Each number is 128 + 24 x the weight over its row's rms, rounded and kept within 0 to 255. Layers, rows and columns count from 0. Numbers have three digits each. The size before them is the row's rms in percent of the matrix's.

# layer 12 MLP up, 640x160, rms 0.119, rows 430-473, columns 0-159
030:131111151103132090135133126122122156106124090130117093170183157143142098173150095158133082127114076118152136165103151089115141087135151126146103109148112145108105117123136184122120123115164175161158121149093114094091092085108105112148128085119141127127126149160142127165163145117165107137167124134146110132130146104120092081137138082099132130106124109095135098159122107126153116145140147146123178116121114142137091113096086181142108146137144127121133152142110124113101162132135119
112:141114083132086091124094150105084146097121145137114127117094117108111118149151145114108143142127140131154112136115126128127147110119158144120125172139079156118188118097143088124098145122169121120144145107151138116141127145137112103129104143084112157128107075162101080129099163131133112122140191089113127122145131120135143145148124098115109156146119116159117094119151142083115106145112119138132092161148112105117135130091155100098200126099064122143103144157149097145160149097145103
099:114137126119112144148152111125098126146173088123143150101174157131166134105150127141111125150141148101140120122111084105083140105129092159144044127127128138112111144124150130143149162150131136125172092146157102115100118123134140099143112133084123149112126139090113144149115089111109103106102117106094081120056113142151127110129172107168117155124137162125137087130126097108107069104117149124141123152139140088162119104164143124116169104116105143136105107112152118112162167135094124
095:096105152126100135132142115156159100103148136190153139122147130143094061139176061118113145128142135112128130101176113150154179136145137123155127124154137114121124142153148145169180112108096086107106188111170165145117146119102144137115126111154118115108106163151134148112147142154137136089098130140183118159148100122071129139131113159124120088098146126176109120121131116139125138100176099138128136141135138128140119113094140135127145142125130149115107132131181122105150159109116144
080:127147090150112147113162138127139145130094126153091111141155144160092137091132105117086147143164089144143103077120132145115124158100122151134143156097112152156120118145157163116122136123130113111087152089079145066127155112145133119150103131131126106127142129149139117126150100131174115104129112148176103131152155105169141129143108169190139173106121141134151139141152140116105113139123124119193080151146102090151120107145161149158109123103115152155158140126101125122108170093161112
093:141103171127143137160149097102147104135121092114156156118117116123113129125075125078108140134144149117130141108140092130112098107105119140159106107085142140138122141155144145109138095142160147121099124091146098073123146112118165091101141102131111149120129096113116120076164195125158099097153129199119088110096172124113169095131134119133151106128114129109122110160175101147127070113136136149123113149173129106115132128131128123099102148121098155133156141116125116146102097129127086
092:137116146098142142123167144124121139109144110117101129135148151106148119161113118106113082108156132134153108097134130141152102145196154116125129114121142088116150106124146170133164155121099137105154153140153161116107097114112148188166096151170110142101129100144140108075158112121088130136123141114137088094112149153172135160090132119128112139134126129092132142156107106099127187126099120120157124076096125097100185146108088161121122146144120137114090165128145111147128117099111087
112:139129095118152079132137156155146136137144130138115189125121121110077091144147143130185088152121154104124118105133154110116136106179123134139138188122118182152095171143118118151106172119132124135136152128128122139134078131110146115109099115121131095127124131121130141168169132116108111146152120123146091202121130104091110169151108110131096150136158111131127113117084136144159117135121129119130131115048152108170117134152112091153106138160107157118126123144145107136120139119134073
106:162138170171135077129137130143154167105160103151122132148137152039143134145111120097117103118082144088126145157142130097147143126142132103134167099137109121087126133133157102169126131115143134158142110139123143117146166153144093122147168136120116149107095166104122105138150104135114145127152084137138109150122120110127113149125130138178127110180115127166116103124172061130132118115177130123149121123137147106094092136141128178144113124131150105098139121123129080158131144108178131
106:090125111143132095103176085094082147106151110101145132155160149175124147130126136110113128120153107128106135124117143148170130071111118119075100188102137154112176109172107162106123110133124136123101096100144145132093119156141117158133153102143159107101110116154124115130152140116119066134132135139094103104083155151129134106130140138097108113132098125151082175126117095136120102159120144134089138138090155120114100116168137154116135100115129140148152167138167116159102133114147141
093:167096147102149105123178123153111119128108177144135142186114104131172089123085107153113149140170115168141129119141145134073123156110125170089173128138161105131131084157113136132133090096171164142116135115165070148143118157097094073143156141149137126136130174149134156141150128123138130127111120119097109181146132119158129135151161114159171120126123119135110128135143149081102144112125140185130118146126138120133123123103131133102129123120157144146107155140138138119145162089134118
093:127130131159127176113130159138145193161145114110111138125137138132146169159162121144114099126121126117150103119157072135178110116127100143092142128141125175121142105111110149137106166134104123127144122133145129112137136099093117130178107125119163093145136143104085099135151172106095075103121129176064161141165105133096136127143119077161119144168093133160134135143134118087125164118074131164096126138121139120139162116104118142109134160135147145115125129174111101114150129136117153
093:150143106129100167102122090131141148110147118146145162117123160116127151096163126164109066154133152124134151098152107146121096148157145131155102099119098133159102133160173121160106128107096093134155142120142162105136141118153130109129164119170153115083116133139151161122143126117117162114122110130132149187143125105126142143096103177119132099082081131146135127133176109171148115127131125139103124111170117091161127183131167150109161141116163154159136135108159084107131127167116133
090:118121089168137122137086118132143120138130093163100169120169128162123108094158085111112134063162130110148106119148139115158115100127152165128147124129121161141153131099155078121117103116140128095122123131120142104124106124107181099100142194089120146140131119107158148136086092106121132125140168096107104190131151114155109143147138112100129099112126109132156122117102060150082125092132108096132144142101118164137091137130132135156125160102135128139127141130123150129123143163163096
102:138108095139146150131109138085181136095137121104115080173166132160147109100105136156138119144156134108155114130082117137122146122143082169157157120141127107144127132123131105154157134180104179107135147107151130178136158108152099136091155104170171119113106153099143120143149140137138121128125112119174130181146159153124130092141081091133114136146106108119126098116090090119146106144117103141126149157087140092158111179109105118150137123160121126124149112142112122085141112145138091
099:109097108165163121122113159136103121103158093129179146139145150127099081133097117141095120187117091083162115132097108116084134122129194126143145115134136148108141172073155103142122130114137130135109112152143127142092130095122160107156129097128141128120123101123122157104093151128128091157161123129088163139086096060109131125140138113123119144150168122125084137129120123126071134129141127083092109128119116101120133132110122115119077145152094142116105122134146134105128138113123175
102:159180139128154133115076115104111124117111118086128155105168103132136104075155148088087128123140166160118105065179150124142104089125165101094186145107124146159126140104113158123135130130120137164092162138162135098138118142130107157148136110164120148129073126136102147126131129164147107143179113111130133128150135128118157089147129115134128122095136131116121152115128137137121142180116137128069132141101092117149133109132201113128089156141127149146131106124163139118111135135118119
113:127091116133134126132119141185110144126134147133123112110115161127129097138157082192145136116178122114167150159104164124132104174139143151115125092134129131125145178087107117149118147156128067161134115118146145118119093102153108081129118106146145083144129145121166128158109170133124147123131141147145164186144098161114095137138143117156139134129074140125153102145134110171121091117144095124130100126160120103110113143137137095085105125120101152114145105132143079106129112150180150
107:118155090110114124148102101142087124074144093113094150127106159151098146139125081142145119136107120114092112134105108155118118134134118169149146165142134132117180112141096108130119173080150123098096123126132115119155143097112117115158082123102085145111132183158147105092101111086122150099120106178132155108143159139165122127120107145109150143094150135125138152151130105139154103162139128095143127150156122124094150124157137138103179138131131114133102091146129139063154130104177123
097:146137160148121154101082111081098163125153086080154175122158126153155119124133133160130098169116098123170164109151142127100144121108119092151127168139149126157127145175119146123133135149134100125105158161102122116119121139109162096130130128147150090171166116156124134140126134161100145143157185147142152132130138137122159108135149158155112155132096147104114158122140147115168080136165172149149133120134121129133095151111124110094155088089113122129167110100137085120157168131107114
093:134129122110152123095086113133125106130145143105125098132133148145126134106128146134146109060154119118087121088134118126142112124128128110106138096141099150134132119138160132087146138134124107062116139121111154094148146102130113117157148134135150169082162119145138133106138146106133118100070123133111132109128129171107152140127173191161131103161188200164119158128119133153132146158158114146141121159094138103138145147094134158127137137145130137102071081100137132154145126073151121
112:145125146146161135151118152105141131134112090126123132163091135118129144134173086126136144100177175112135142136127125119112141104164148155145141123141137150110128090165156133113105145148114116154097120100141132100141173101096151134126120064124155120098124122095139150153172123134159128182135109097132101129160117095151154123109126099118098142150128126166077105105105100141116152126156191136099136090153111173137153137161115109101137136149148168156118110086092136086129111133137077
100:145099154148125108110156141162182137110171145145112130144103128109086114117172143152095143097133152117124140147139104148165125162131097111128152159165115152154135104089140139141104137103135147158111128129063117138157117125162100130153164111112093125092122099139158133175109085126154147112099159093114168128126166134115159125122144143114163095120084118126108115126129097129137134123141095131105142115109194138141154135150144121116097157104170144119095119158108140163129186099102148
110:155149096109131118149129106130133139103156116152183100114117143127123111128149104105109128112114128112109132146150124118133111150109145143081131158074108142129125101125145104112106123175169063126128124138116115080108096140117146133135124175137155141115104166153126142150092094189108125102146150158147141159131148109132120107133152130120124145105089111140136118140117110134126179114149121178113148130108125127127129145106096149172110149139105159132118170135133160221133145142053123
105:166132154128135128102134123132133122117131123148148156131108126118132147128155125116143132106167108117159104113104147171070141113101155122120134152128126144118115130137098133108171134131125102093087110136114141114164096115160129125102100150154146141134164109081096158123095122105087137133118122120142145071109127125113172145109163116166145131116119106098096173113123081089178078158190106138148131129115147122175126116114100148148092128117115160135132076165095161122070136126160141
097:167103159126159162114158144168127137122164158148130153138132140142134124137023118138120079129158129115116121180137129120101079153162145124146137106102105103135122144137144136150112127125093144147147116097092130083176149089147156127148122086164157108112099139128137130132151100120089152109151107094117134150123138081151153114130121138131102147152122148108143130125135093142110124124127132094138112120097152141118101162126108143133149163093180139142155123080143068142137115117148140
107:109098140136160120090107122125197143091143143140126146061121151120141116098143117142115121158149133144111107129143106130126117137101138161122153113126135171091154113134160097131122091142131120063173138150134122098130154139162142107108143105111129105111148049145108116178123177094167109127079154120119114109105151097126136124148124108141101132105103100138105129122123117144139104158152113088160157110133096145120116099113114115169124119121146109094148135099124103124098087182112130
083:158144126165132151080120147134106120141133122167138143142179130128180105134143163144131119170108158135096114170115103118121159132102121152129141130123158140161133132108130125133142153130114125134116130116146149096083122135151110121176110158153150141166121135165136106124117146143121196169174101125102109130145140115127127145166086099159126171126151103126178195147158094125144102137107148167169112102121109096131128138080128163158111156135167112133110139142101107108110160105097123
110:092105154163147139131122115121138144121163108094128152122117107138128116138143116121156110083192129128143110148121127113114109139128080111161156105123165149117167132150146161115099113141118115128140127125125124110173125137127066145123114156145076126105098101138117164108106081130124169134145088175123100156099111137169126126149133141104082148143151095143148099144173108162141125143151153171149120154141140135144132102096182143108101133169113198122124181113136109130116123124120096
092:114136168131105154094076150135146167125102117143107111113108126145148121119084105133125185131099142108104131162150099158107093133111121113123141130128118170160160139139129078112153117135101105116142136083092126137123098106094114131116161108172140108108110138173096117147130138103148136099155147116132129150168163132144167141111135095098139117108150106147092118156131118135114192123162141113146147132109141110081133146116113111129161152117119162070113111077112106124122108195156140
111:144125140115166108099110114135084097121102152117112131118133138138149135118169115130108127118150150096116119090141136161147105144132145162126138102114145103137149078112078124162077130128115127116133119136156131107124117130149107103128156113141097177107081169121149148129089151106120082120108142107102155099109159162142111120132136143172081160115081138110104122152159089136165140118127133140159109114142123137158084173136091127128103131125114133171127134088107105114149153153153214
104:143162116122121140113123143097157162133132101128100146130154152147114126122132142089100135183140125158092129119104124107155098110116133141123155147122153108117162108133101074087156105118141119154112117106124104163138122116128132112136105129166133122096130195159134122171153140113166090109133152151057093136144158125111138106127106149096126144145098134163096134123108144161151095168160067087118111137164134104109143120086112121115142115151117150103137113059117098142150147118165124
106:128116134099148094090141149117136146117125122091116152101156120109108137144134124156087125140130151136114148122139065119111129160084136137083160177140098115084128102086129104133149134139155131134094153118143105125140135067152120118141155115113130115117142170106131170158162173111115132153135117152128103158164150145138134116128107104101139186138116115128119163127113153089124109138101146159109104066121138153073108138138142156107150123182107179115155085127100149146112133128139157
088:117148147119119120120158100128160119135155104120086138119122164142164084148094121128138113088177140138094110106139141122115148145112098166102159116135117140128164149133136126170104116149156136109078185102147107151132148142079211152123128153125113130122159078129132127142091158142130100113118091101125158121095108136138111117123076073123100162149136142167149087119156117178124106111142143169146120118113104119119126132129123111099122088127123129168126154094126160122141121109116150
105:132097135123102094161144102083085164129142106107115171099131124145112099132142135158100134091135170108147116154147132119077157122145150122119148140142146114150124103131139146145154146110122095188156163136157112097144106141134136110110106119102076170142093113131120092152150143132107105139138136170119127097109102130155090105148118091126088142117134076134143151090168096106154107101161182095083137091158150142124116142133126143128104169101162144145121133112126133115115099095145142
095:153146128143157153088111109163080129119132125111095177119101121125136057081100100170118147141107119125119118103094149144142124124125157093102131124124104110111132096137144119125151090138178117126137120136108103109145124149097175109120157135111153119144098102124118104116128134103189123136136082099087146104070175123157142096193144185169115125124119132142112133099174124103108136125140128133153101151100114106122117147117160118125160138126133122137123115133099112163153139130159157
094:126204101194146116128185131147137153133114095165095158168145143105119125128120099162146113110132106138152145100141148139122187117130120153138122124137108122100129154093146154175119119142156126101111161131108114146142158115091156189109073127142142083113162166123105108115113117102145090105141130121146119144128084138113141144118104135127098119179161131115164098148106118161129123137109142145136116104087098137131114122094143158138116146099109150113113136085140142168119113116126150
101:151137103141170136082123117098153148147171130111100143121141151173104144151108130093151118130150120133163145124065135140124124097143117096112193125103143133083159100141139161122111114103128100095137115146102139156162131125156097080101084105151141122127113132111106113142103148109147101120119107128104151097140129107128142106131110123135153153145106132159130125129119111138164154131075147137148121130154126124163110070064087145167145092128157093161095097157116158106099123132100129
105:126114118087113140168160106153135132102122096151083121169171173105119069143106123147127163152157107085167152126112110143083155087102172149140095140145142121170162163143154144152122148114102153142107135123148143133151157126127132133126119099155116108113123132156120130116184119133145120159157124106124065093128177127120126107133150125120100174091115163095083126146130140125144121094146116136114132139115136145155132080126121140091102141143148107116136176136101155142090115150138111
092:159148144108118115168133124144105101147159119119092113117076124127104095115192156147110127096162089120142156126152124083117154114117114146096129151136105144072146123122137112143121148118160168117153139146131174149182086117115139090146142156162088104132096087108166113131136128162137126145115108135126113096132155102140151187107146150125113094114138104136090132167194119170132112115111157116144111087136129134152141103123140148130142116132094109140146147138107147097106129171130141
104:110145142126153118119149114134145129100132117156137128150170105144130132135102110151113154105153126154105102113135085124136179118139132149098148161132113116139141164175095134128106120086098112092096147183111161124138108144099162155113146180157084132170131106154139110103108127099109126153158120113113137133087147163088138084118132124153184139146124109148153115150147128140117136099171109102112150165117143166125132102104155107130115150092076169160149168124154136172116162133107140
097:156142146124120169087083130093161134124151091160123123132156129104145164144139114092108088184148147139105150109146137102127159130154115114109112169170173143125140151113137141127098181061147137152106137127113143140126101168153143186139124143122152149148113130096107165116117142122140148135149133129131138131096109096128123106111097134129140116126169106107124139158135106136152116134091149157133119118122123109124083140142159081092117163166117173116123145129157162172145120134181091
097:112120137158152110094105150161138098093149107129121144107139099154090153111095112187096148092126113136119144107139129111184145122131116140177106143132109127147145141081143143146149162108144120167139132126108127196136126094152126117148138101134099154116108138123114155165136105128123127125126120084134120148109147155138122169117116151106174145137113162182123124158121112074112148108169118147144148119106120097090165093125131168095118119140189131139156088098131081117124138128163130
095:123099117103140135130163152110152151157133168132160093127132072106111137145142126133098089121165122152128164169129143148176164147129116152151124162154142142144134114119131160159152133115129129106097105107148132128133160112115130160104130129120180127120099127120097110153094152112086182153148137169148127122118143114150119169132126165120103147114112095161129127106104152171165129173123125125102113131155099119091131181162134133103083099187154148098116132134140107086154152167148117
# layer 12 MLP down (transposed), 640x160, rms 0.0606, rows 430-473, columns 0-159
025:174113120117130155174075090107097140123132140145097112123086099126127128088148170126151175134174120122110071138148126065109144146106148125134175123134149158134090098115124104132109076131095095102110145110102110126171162137122128159145115139159064122083124137130120123114115157105145097115120143117105174143151125152144108143126100115144147117122111149094092116103128130108117125145115145098142159099066111131138136126107137094127134133143147114099127070154127103130129124118157127
116:157122156153140110134125153134165097136106088136154158103113149112140078128141112115125135113104119163064117138124092130119141129089137084133125117158115128123115125140129141139127057155095127143119146104149160138064108090134143130136172152157142088101090173135173138129119153134122125128098093164163098082155107116125129102093118112157107087110135139137110133117139145150163186082146151126115101147150118125149124113114118135137122121160164157101130169132086147102122113116106129
093:116115091169148101143082150112136138145154068099119127104142150161087130124165132112108108168104138132126135128132103114114129136138151133117140152103092078142118076159130119144134105127096109126142146101154139122096138103139141135142148169123127153128164146115143114108084159093124146127152183131170138159167142136122135118121141118115104127172155154087146143107125092146128089087139134108180159105110126176129168149089105057125106100123149123109141149121094119128147132092115119
090:080139160113119124108108114151122115143112093105136113087154119105121135182107145140121155115111137118118108092117119174134103091144165117140095115147164122087132112139148149167143159153090088168128129144135110130107132101122135156144136130143121100106146165121125123135143129147103122136159150132199155104151089120101163145136167106169155158115147126125158103122122076100134150116085154099155155119170107159158138102132111116131159133073131134117131166145078097140133136149156088
078:165125112122155120116133120106119135114106176135085094117104152122130162166114122158159114075099095168101117119086092111102087154131129130124132110150143144132091150125141128143102116151108162136144133180142131085117120137134128137093145130103095123147119154139119129119105139128095114100124140106186116104090108099170101117104079106086152137159143155139116091149150127136132145125103099120139112095095142139161160122144066085184110111147144138102121122147147143130146143139169086
093:154120091141072112118089098126129155130139171162157131136123090107144128137117143133166132129111104113135131149118162150123145154120168124149069146151107135134096135160121128153129127168127075099149125129167101127145149141139102154153120120128116122199117107117119113170152129112090120095094119108102160120085084137146144148122137159163131155119112104140161080120148104095122118105124180125092153117144165102120117112154150120136105150154100157124081141117171115100123148155159147
085:102122113144112128116177129127130140153164132145086160115122123131158151085109179127148142074123126136135159151173138112118151139111154119092146131126136136154096151142155125101115158137189145116138104163094129158117142150137154118111140170158115138117107118143115152155114147096129082159132161142118103122103115089186128111126157149167136132154137149120116127100136105126117117128127129112111133138120071150085083104116194135171092111104112126154121132132177177101111146110149154
107:127103125135157106158126138071128116147117112119087157150118128174111114107148110175135114112157123123135144101125141139113166112159136143135096114119106148113137086125168123162142148181136153148139102124133175159157150077088105159077140137066092179132163087115166146136092129133162131134178164131149143107124125145141146178109107148156097103101100100127131112111136171094144136139145147147132133102154132129112112140116110176152097108122135111142097109120120127116110130131151108
107:118120129156140096115137129148128133150115145130124142094106093117162110107120137125149089120118104109133126099156141107117122133124133110131135120140155085140154086124175116122150109124148111137113135133145129145143153127137124150082112109098109136126162111125119134130196134145151074080097125148088117133122129133134135176145110106134123160094062126072125169156104158158128123099180142081153145116123194147129146065140096116132186104096125136095149128157120143104091140141114149
103:111149121159140162141152141169159124181154135122133131129100160095132109152152132116051112121165130151142116123105150153155165185158146130086077172161113162139092093127140133119154143114113163173164108119116128081163103132138130108136115141112079104112102124122127130112060089147170125104121143124109113151122120134130128123122141113154149137112118132090123090100136129133095174117121082080139150113149136121121120122166125137115090145122114122158111139137098137109125101132107124
093:099106134129133134117151163130111155138142096144135134085125142095150126167108129153152088119116083162110135099121140118099138120113117131162139119173131114128146117188163163132138131096097114186163113103146115141110142095129175161145142124117067095138126131128144136118131116133143163118171135149162104112165075111169105135128132145139135128113092142181117130083160090130165156161133094108162117149143113087136150098118116130110115134127143118162141111107126101143094086149169113
091:104117135124116159131084138101139136126101158119124087089107139148124161112120119154115158150119128153108096151108126138105144117126140125124092147154166162144107167130154131161143167082115130104129140145096174129096112106123162131134142093151110094116171129120142123096120088111109095152085111120079150145145120122111099141092163132099072124128131148154098110129124163186144135114160150169103106118111149118156178147156118128114170125137124066105153137173104132123127112137103098
092:156136169136181119146136101149133117138143175089121144114172151114152125179135149134132107114130098132135140085147130134131136076102115101128096117143169121104136108147134139157156159101115137132118080123147137091140137095080131151108140138097122112109154139103166119084092126136150131127146145131100116153152111069143128169142107164135114151146153124115161144120132069137138157130116130172089161111145118160092124095153146130135158149104162104125128170101085103120173139108122104
089:111132173111098123142146086147096159109133174123120155129161133079134159144109115126133124082134117148173158142094169127136089104084135121143145163111141145140131133146108149141141152115098127115091149137095172159132111111122143160104101096120078126082115137096139124155108146116080114104105137158126119145090095121134141124126163103154107161073116159115122156177151103137158113123150155120117139086099088094128126123148138144127088126107076135140136125150133135113167124161109145
099:097123111113101116100138120125144142130126100150160171145147116137113112134113160158155155104094136143144153081128165168155120135152147126140102116094116160139115169117131108179136110070136139135151091140099083114148134164071119149175130126092162078113122117144161127068124100135111122122121104143118128103119118152169128133106097120133098163105119115113098174135147142177112137096150126142129091141148112153151147083076132130125172147091117115130135120116137130106124156150117164
094:119181139117103116113176114142138132142147153150083149120120086093130140101124189150159139089131106134140096154108122149191144105097137107099102102133110098131109162098120142171146123121123148086109131117154167104109152120110108114140092123117109145118157150134132122131138150133067119156104127102146107146138151106133128124126151111121064109069139122078169088131121128109109158144120122120112099119158121117143133153138146104155121089123083130147191131131125144157143115159134099
106:178086155154119112158150130178170154136125173152112152107116155159133126163144148148128108131162110062126147153104170161105123173117119126112119117101133136171121135146169085144108133103087117125143136129132137121156149161107114094116183113160107115118154133140101121145128104114149103134078151120063136108161099143132118145116128154158137115108147144101121131104148129146128113119159109113142116105160176110119140101117151087130104123167156136120134162129155085115131164121105154
114:149095127115120159119097106134105099103125076126132134170164146134143132113099140120113124116118141126109114125097125180133126137114127146168071145138143165108172110087138137131086111125128096150163092138095166119139162129103090173114151161128071094140081134132106151140164113110089153119123100093094138139103079130151130143083159111122102142122098152124174139121114093128134155110100120123092116126144105122143120115117125070111127126107122151122092107159124144143175092110121126
110:156110103118129140130115166151121122077128084128118119099146131102108115161122131129132173155118128147122141151120149167133087088194116150129139171127124153155124125115164124177131132123149171153120144145161172125140105106199133124154101113147121147113101136064126117107116145118129125132134105137137165102147152102118146131136118121127056129130064172161132132128164131104158115109153131107133139089100123145118104127114109136107115101154105126122178135174106143136143138102140168
097:162160157137140146129118124119102146102119140107140132143133168162103107131091132114150176132101122148062123132127126135116162148132108131145143118159152125088120155113116138105133133099144133110133121126115110128099164127127146096143129189142109125109105154165126088137156105142137115202120158145141118149068095126156154126139150087132126087145074116129149137125114126130115116185111089127166124112106090106130142111150125099160071128154140150117158138160176138101110129109108078
093:119081117120101140127132137131094139100107176157116163118133126111139127160150148132138163129104125169178126083123126088117143184091112141142121097141157088170092124114123124146134174104120156168117138119121105114157146161134140134133134167101105128124142115160063150157104120108131144149162149090138163117114130159129092111114145117130108140149139090064118083127134085138090128137092096160107136122130115105164113098189135115120113103131135089122106126104123140116114110149103127
103:080120143123114142095166128095123091104154094120083138133140128156147142141116106097114147118076134097097113205098105075150127131106123179117099155106118146119136112152142142131127139157189118132140121164150135124121149153102136098171102135157142149155182105111088125098106144102140110068110109136076136107088107097111164111146109139121178135135123139156135124140104148112127116123107117114122131141127140138139096110105126109101117149146115138153116098157123138111113168140089132
098:148108161146168134148133097166128134150132137162108134143177160121132074128167101107158111129081159103139099124171132128161137157152110139104127115107145123126149137171085160155118069144124172137065095133164111105167141139162097134120154099119163094127105136107145100115137136117134106153170108183152129124135143115168104122133133135114126089150166096114168156114127152110137130129123107124114133123150118126113117158105139087105100102131102149125110149151125095167140087128119133
108:135139160054122138149152104137167134104132144153137130134125171118086140110117179104149131126125123086123148141171194155148118122099150145121138141108089126159109107096134096102153070155143106116120132129101086121146124120093116131119073118082092120135167146171123129106146112155114083134109121143099128117112125130163116114129142153110124121109101135142127170111169108146124140103137139139108138069118134176140175123110101100149120159160118100106121116120154137146102157139120101
105:168141134117142123149103138100148140128127153100130099128130112137125098135169088122126123131122128160115139124136137102165160181156184098099115113112071162102130165105146113141178159115112133117137069127150162105128124136127153124104112140157119153123136104102137096136112092148127129142156162090155110131068137112114099115136174099166133121112113130148109129151119153146123156157132144164109146127130166186155086177119153146124174159102137106076143115128156132137129149095126127
105:091126114117130154120127113152097136150140099102096146127112077157154114150064122119145147158118133175109158187120140142154149135107139137129092163154123154097112085107152144119120111186144137100129116154140105125124085144123122125134139116169130091117135137121132115129146153141108145112125178121136126110133142080141120097165116106148140120129137083151124131139157061150094161123133085123122105111122125139136142133142111106125078157099141108140159119131108168153131049151084122
113:114118122107204146139122118101130120144093145073112073160153135160127124138110111114118115130084117166151153106088126098146146116139071094194167131146130099150082126150156103132150152118181119153113154155131073120097154124096115132124146133138111134107109130138175132128146153142123156138153114142134113094112086174119109163152122165160153170129158095124118151132090120103144163160124143108131134096126157155129133160140132130140129132130131154144145122115146131153142106112134147
077:104092166156142130159121131134127169082101141131102094163109103095129135156172116131089114110133136092136147132148136150178149152198160108111103118124164144115146111171115127162106155156124142117114151115106088155144130096113182162099155099133093122107128134105103153136116173140099118171138111113122153125141114126115121133133157127134131106136150119145109095142157155104119130153135160075109176119152150122163112149149145083129129130144114132137136119099143092159111124152166180
143:126115132175144127131107168137170147184135108116196151113175081141127090120147124136124114095109117146146128145092134138162083181120122134137127127107128123092133120099113101103118132114148135121150118125133128140109128092134121160120109055157141178126113093137148108102146126099085130136114151158159122169082143130132141128111117161130134129145125136145144145077126073123104139164121097127151084162142073125141146144099130131183147133145118133109140158172134133126112118129156142
087:139171127143137111101127137143122137096134148183150125170134076082060111110151119116148129121108092114099116101155111137137104131155146203167135115135141153132120145146098092115096149139117117141123145137147187138139153149127092122123139130091143110191143101151124140081113143120113157152152127140141139139097100103135112097131149135148106127095090117130115117086124141145177091118070142135135104116121171096147153139146104151110093150150106138128150125136135095115151141143101141
123:100143096084115148130121157085132131079122125149179116149106141099151153126159133119149121111128121120100098100110136105148106108045093123093139112141105121125113125124128117112091124097133106155134124151113105157155103105088164132122113148128085155128103079165104122129102130141110115152100176127134117119159122174162146138121126098119138129100101157112142109089113107175127134116097110120164152184173123154140105086136121119084164169105135115130097167136144118122143126122133144
103:144091192128136160126094121127053149135080143093088117087125121087134133146119110144109123122115112147146114138135106115134132136115115179119128103106126102085142158126126140146102127097055086105132169147092118120151129135106104128129118095145116091127113105165114159161144134144117121143110172146103144132160098095128138135134070112149132133160120112145149132104156127109128129115066130158120072115109151106092138157103110109136135142096105149137126114160145164129132138122093139
120:085137126129143130126114156131103118129161141127128148082117129121121172126086105139132145137167105128098153141146143104098139118141098098113103117118105125127161159099104102080131051152110105108133133135143166151129113112146091114160152133114109150176125136120154072114102163140091103120101050109159171130155132131158136117151089133128114105106162106110123119091154090122088111123150122081127156149130088120124130134122115078125130110130125089163130136124159138126108122163098121
084:108124114125140103154188099150150111121092116129128173150144144148102141165123143122111133083123151124090082157157119109154160131148110087156113105088133117116113094114134105142086127125090122123102134116110094158080128125101091152128134122192120104118152125142104161111091106131130125201178150162138123086099119104121117138118139151142113157121138136135136120103152108116157106120118153150091165100143091121117088147152128134107144153137164111164142087166116160138133137133105107
103:091117112145097134152081186143114124106133130141169138137153119103075100101132137118096166071097175122158157097188122139140150136148150115148147132116121164157104159117115144112111114154099125149106122086119119155093094155142134125105108141131155132128100191110136132136154172129142114132106144138079081112094090087097170135110132105113117142136097099106110111147124129134123130126138126125113131172121131102126151127120152099156100108095115094127125180087131127150140137145122129
093:131120155124118126105167143139128146129104101143126116133096133150139168141108084123135099143136106110137143131111099116120103122111103120122086154118121146122168116145161143128144111135126148145107135123057130123136094169120068122098073113124173159130103122075132146143120139166101085140120149118169110125191115093138138104134161147093082151129127123112173164104069159131146122117123131171148110136131126136111126131110154117137070136186077128113138155114170127124117132132139121
097:113126158101117089145156096088140142149142142140130149127138154072114112115119110124119143108101150109079126085164101144152127095093090089115106142152131124097108119109118101127116129152127125135150153130093123138128126141113109157131084106084128113114174068090107142086177100136125115123145123122151163125101129096099106109128140112124189138137119096144124118128146162134087139087118174165124138090113131146118120099117140085143087155099117103124120136093080145119103108152112165
101:165153116131160142145148116127063147142066156134128124094110137119137086143112161140131141138140123137121136181137111155108104156128163122126131124055130187097082104159124132150160121121139112146109136127137138159129134115121130130138134120110129146137151135146084139141129116114118122120115146121111100119160178145090126146183160135139133110143130097114125188115140128066098136155146120117120094074135098110140175062126143113118099151122124132118169166130156122164133145128124152
103:118105153124139123157141109107099132152098156108105098091120144128145147087160111106145139139078116123142141160126150087185104136124155119126153131142143141100141116129111139115123129121099106090145123138112143124132140126127139168126105139150178134162144199091108112113163131134134103157130164091172140095123131102146156146114103142131115074122111078124129100133159108141182096110163150161110124107110093160133133139090122139113113131171126136095116156129121072099120114063110143
092:129124142101141135144102109115117145129111125132141097142099161072154140110181105146150133156120126167088166118120132129149066111156130131170119130134099123150145114092091165167140176115122153093109136140156089147112184076117152109106145148137185138150159123117120142158148117157137113146149158140104120105123117125118128127120112124109090098142108159129115125149138120088138134144130102124171116166129121128085166154124141113088152108120153104165110115127088152176137123105072114
105:164114100140132099162132161119154118130141145133134106121139155112088130134140155128124138146078146120156101089149147155091145161138079113129155131128142168137120141154148139108196122136197078116123125149132125125123147136135102119121094143086155116118107160179189107073086140161106119147109156116107149130100080102136098112152123113137127135099086126138145143110148100081130123122092149104128097141147146118136142135119138064126126119142099140148144140132106150152137104160108106
094:134124140134123143153112139156111116120089128117128085154129141130059127146104115129114096111127133126178187124113130122073155167146122119102146143101138096102077118078151117139133139130158099123142094130116119140080156137123124145130111127136113177132125125108126107115152097123114123135118096100067166127115128161115123149129140147127108152120138143143137099114139130130134106150181157153109127068144122157181105114160094134116158128125181113139065132130097123131091110158080152
102:118120115092162149144137125167116100117138125127137110127160121119138129153142159175136148100125162115115107122141092165137092149157077128129136134109119121158110152126070148150145123129103136103156124117200119058105113117125121106112130144132136123099139100191163138100086142166115115139164125098143102129098108176164146122109147089139136147155136145093168131143122110092127124102099089136115155087169146145117156141164105106099143136087172131106117124127110160124131129118156139
091:128119148095183107116137128142093124066113155113153121109103130107139113111170168120127154140134175118140096113159174102136090149113131123149087101077119116141115131079121125144152094127137152153119107164107102113140121124131102147117116139105083167132138135117069085126124117126141152123109100092120131153114118098125094094112169175123151129145138177108081122156127134131141119104125112112118120167150119140137135149137123150142103103111131150146105097115164145165157089087076137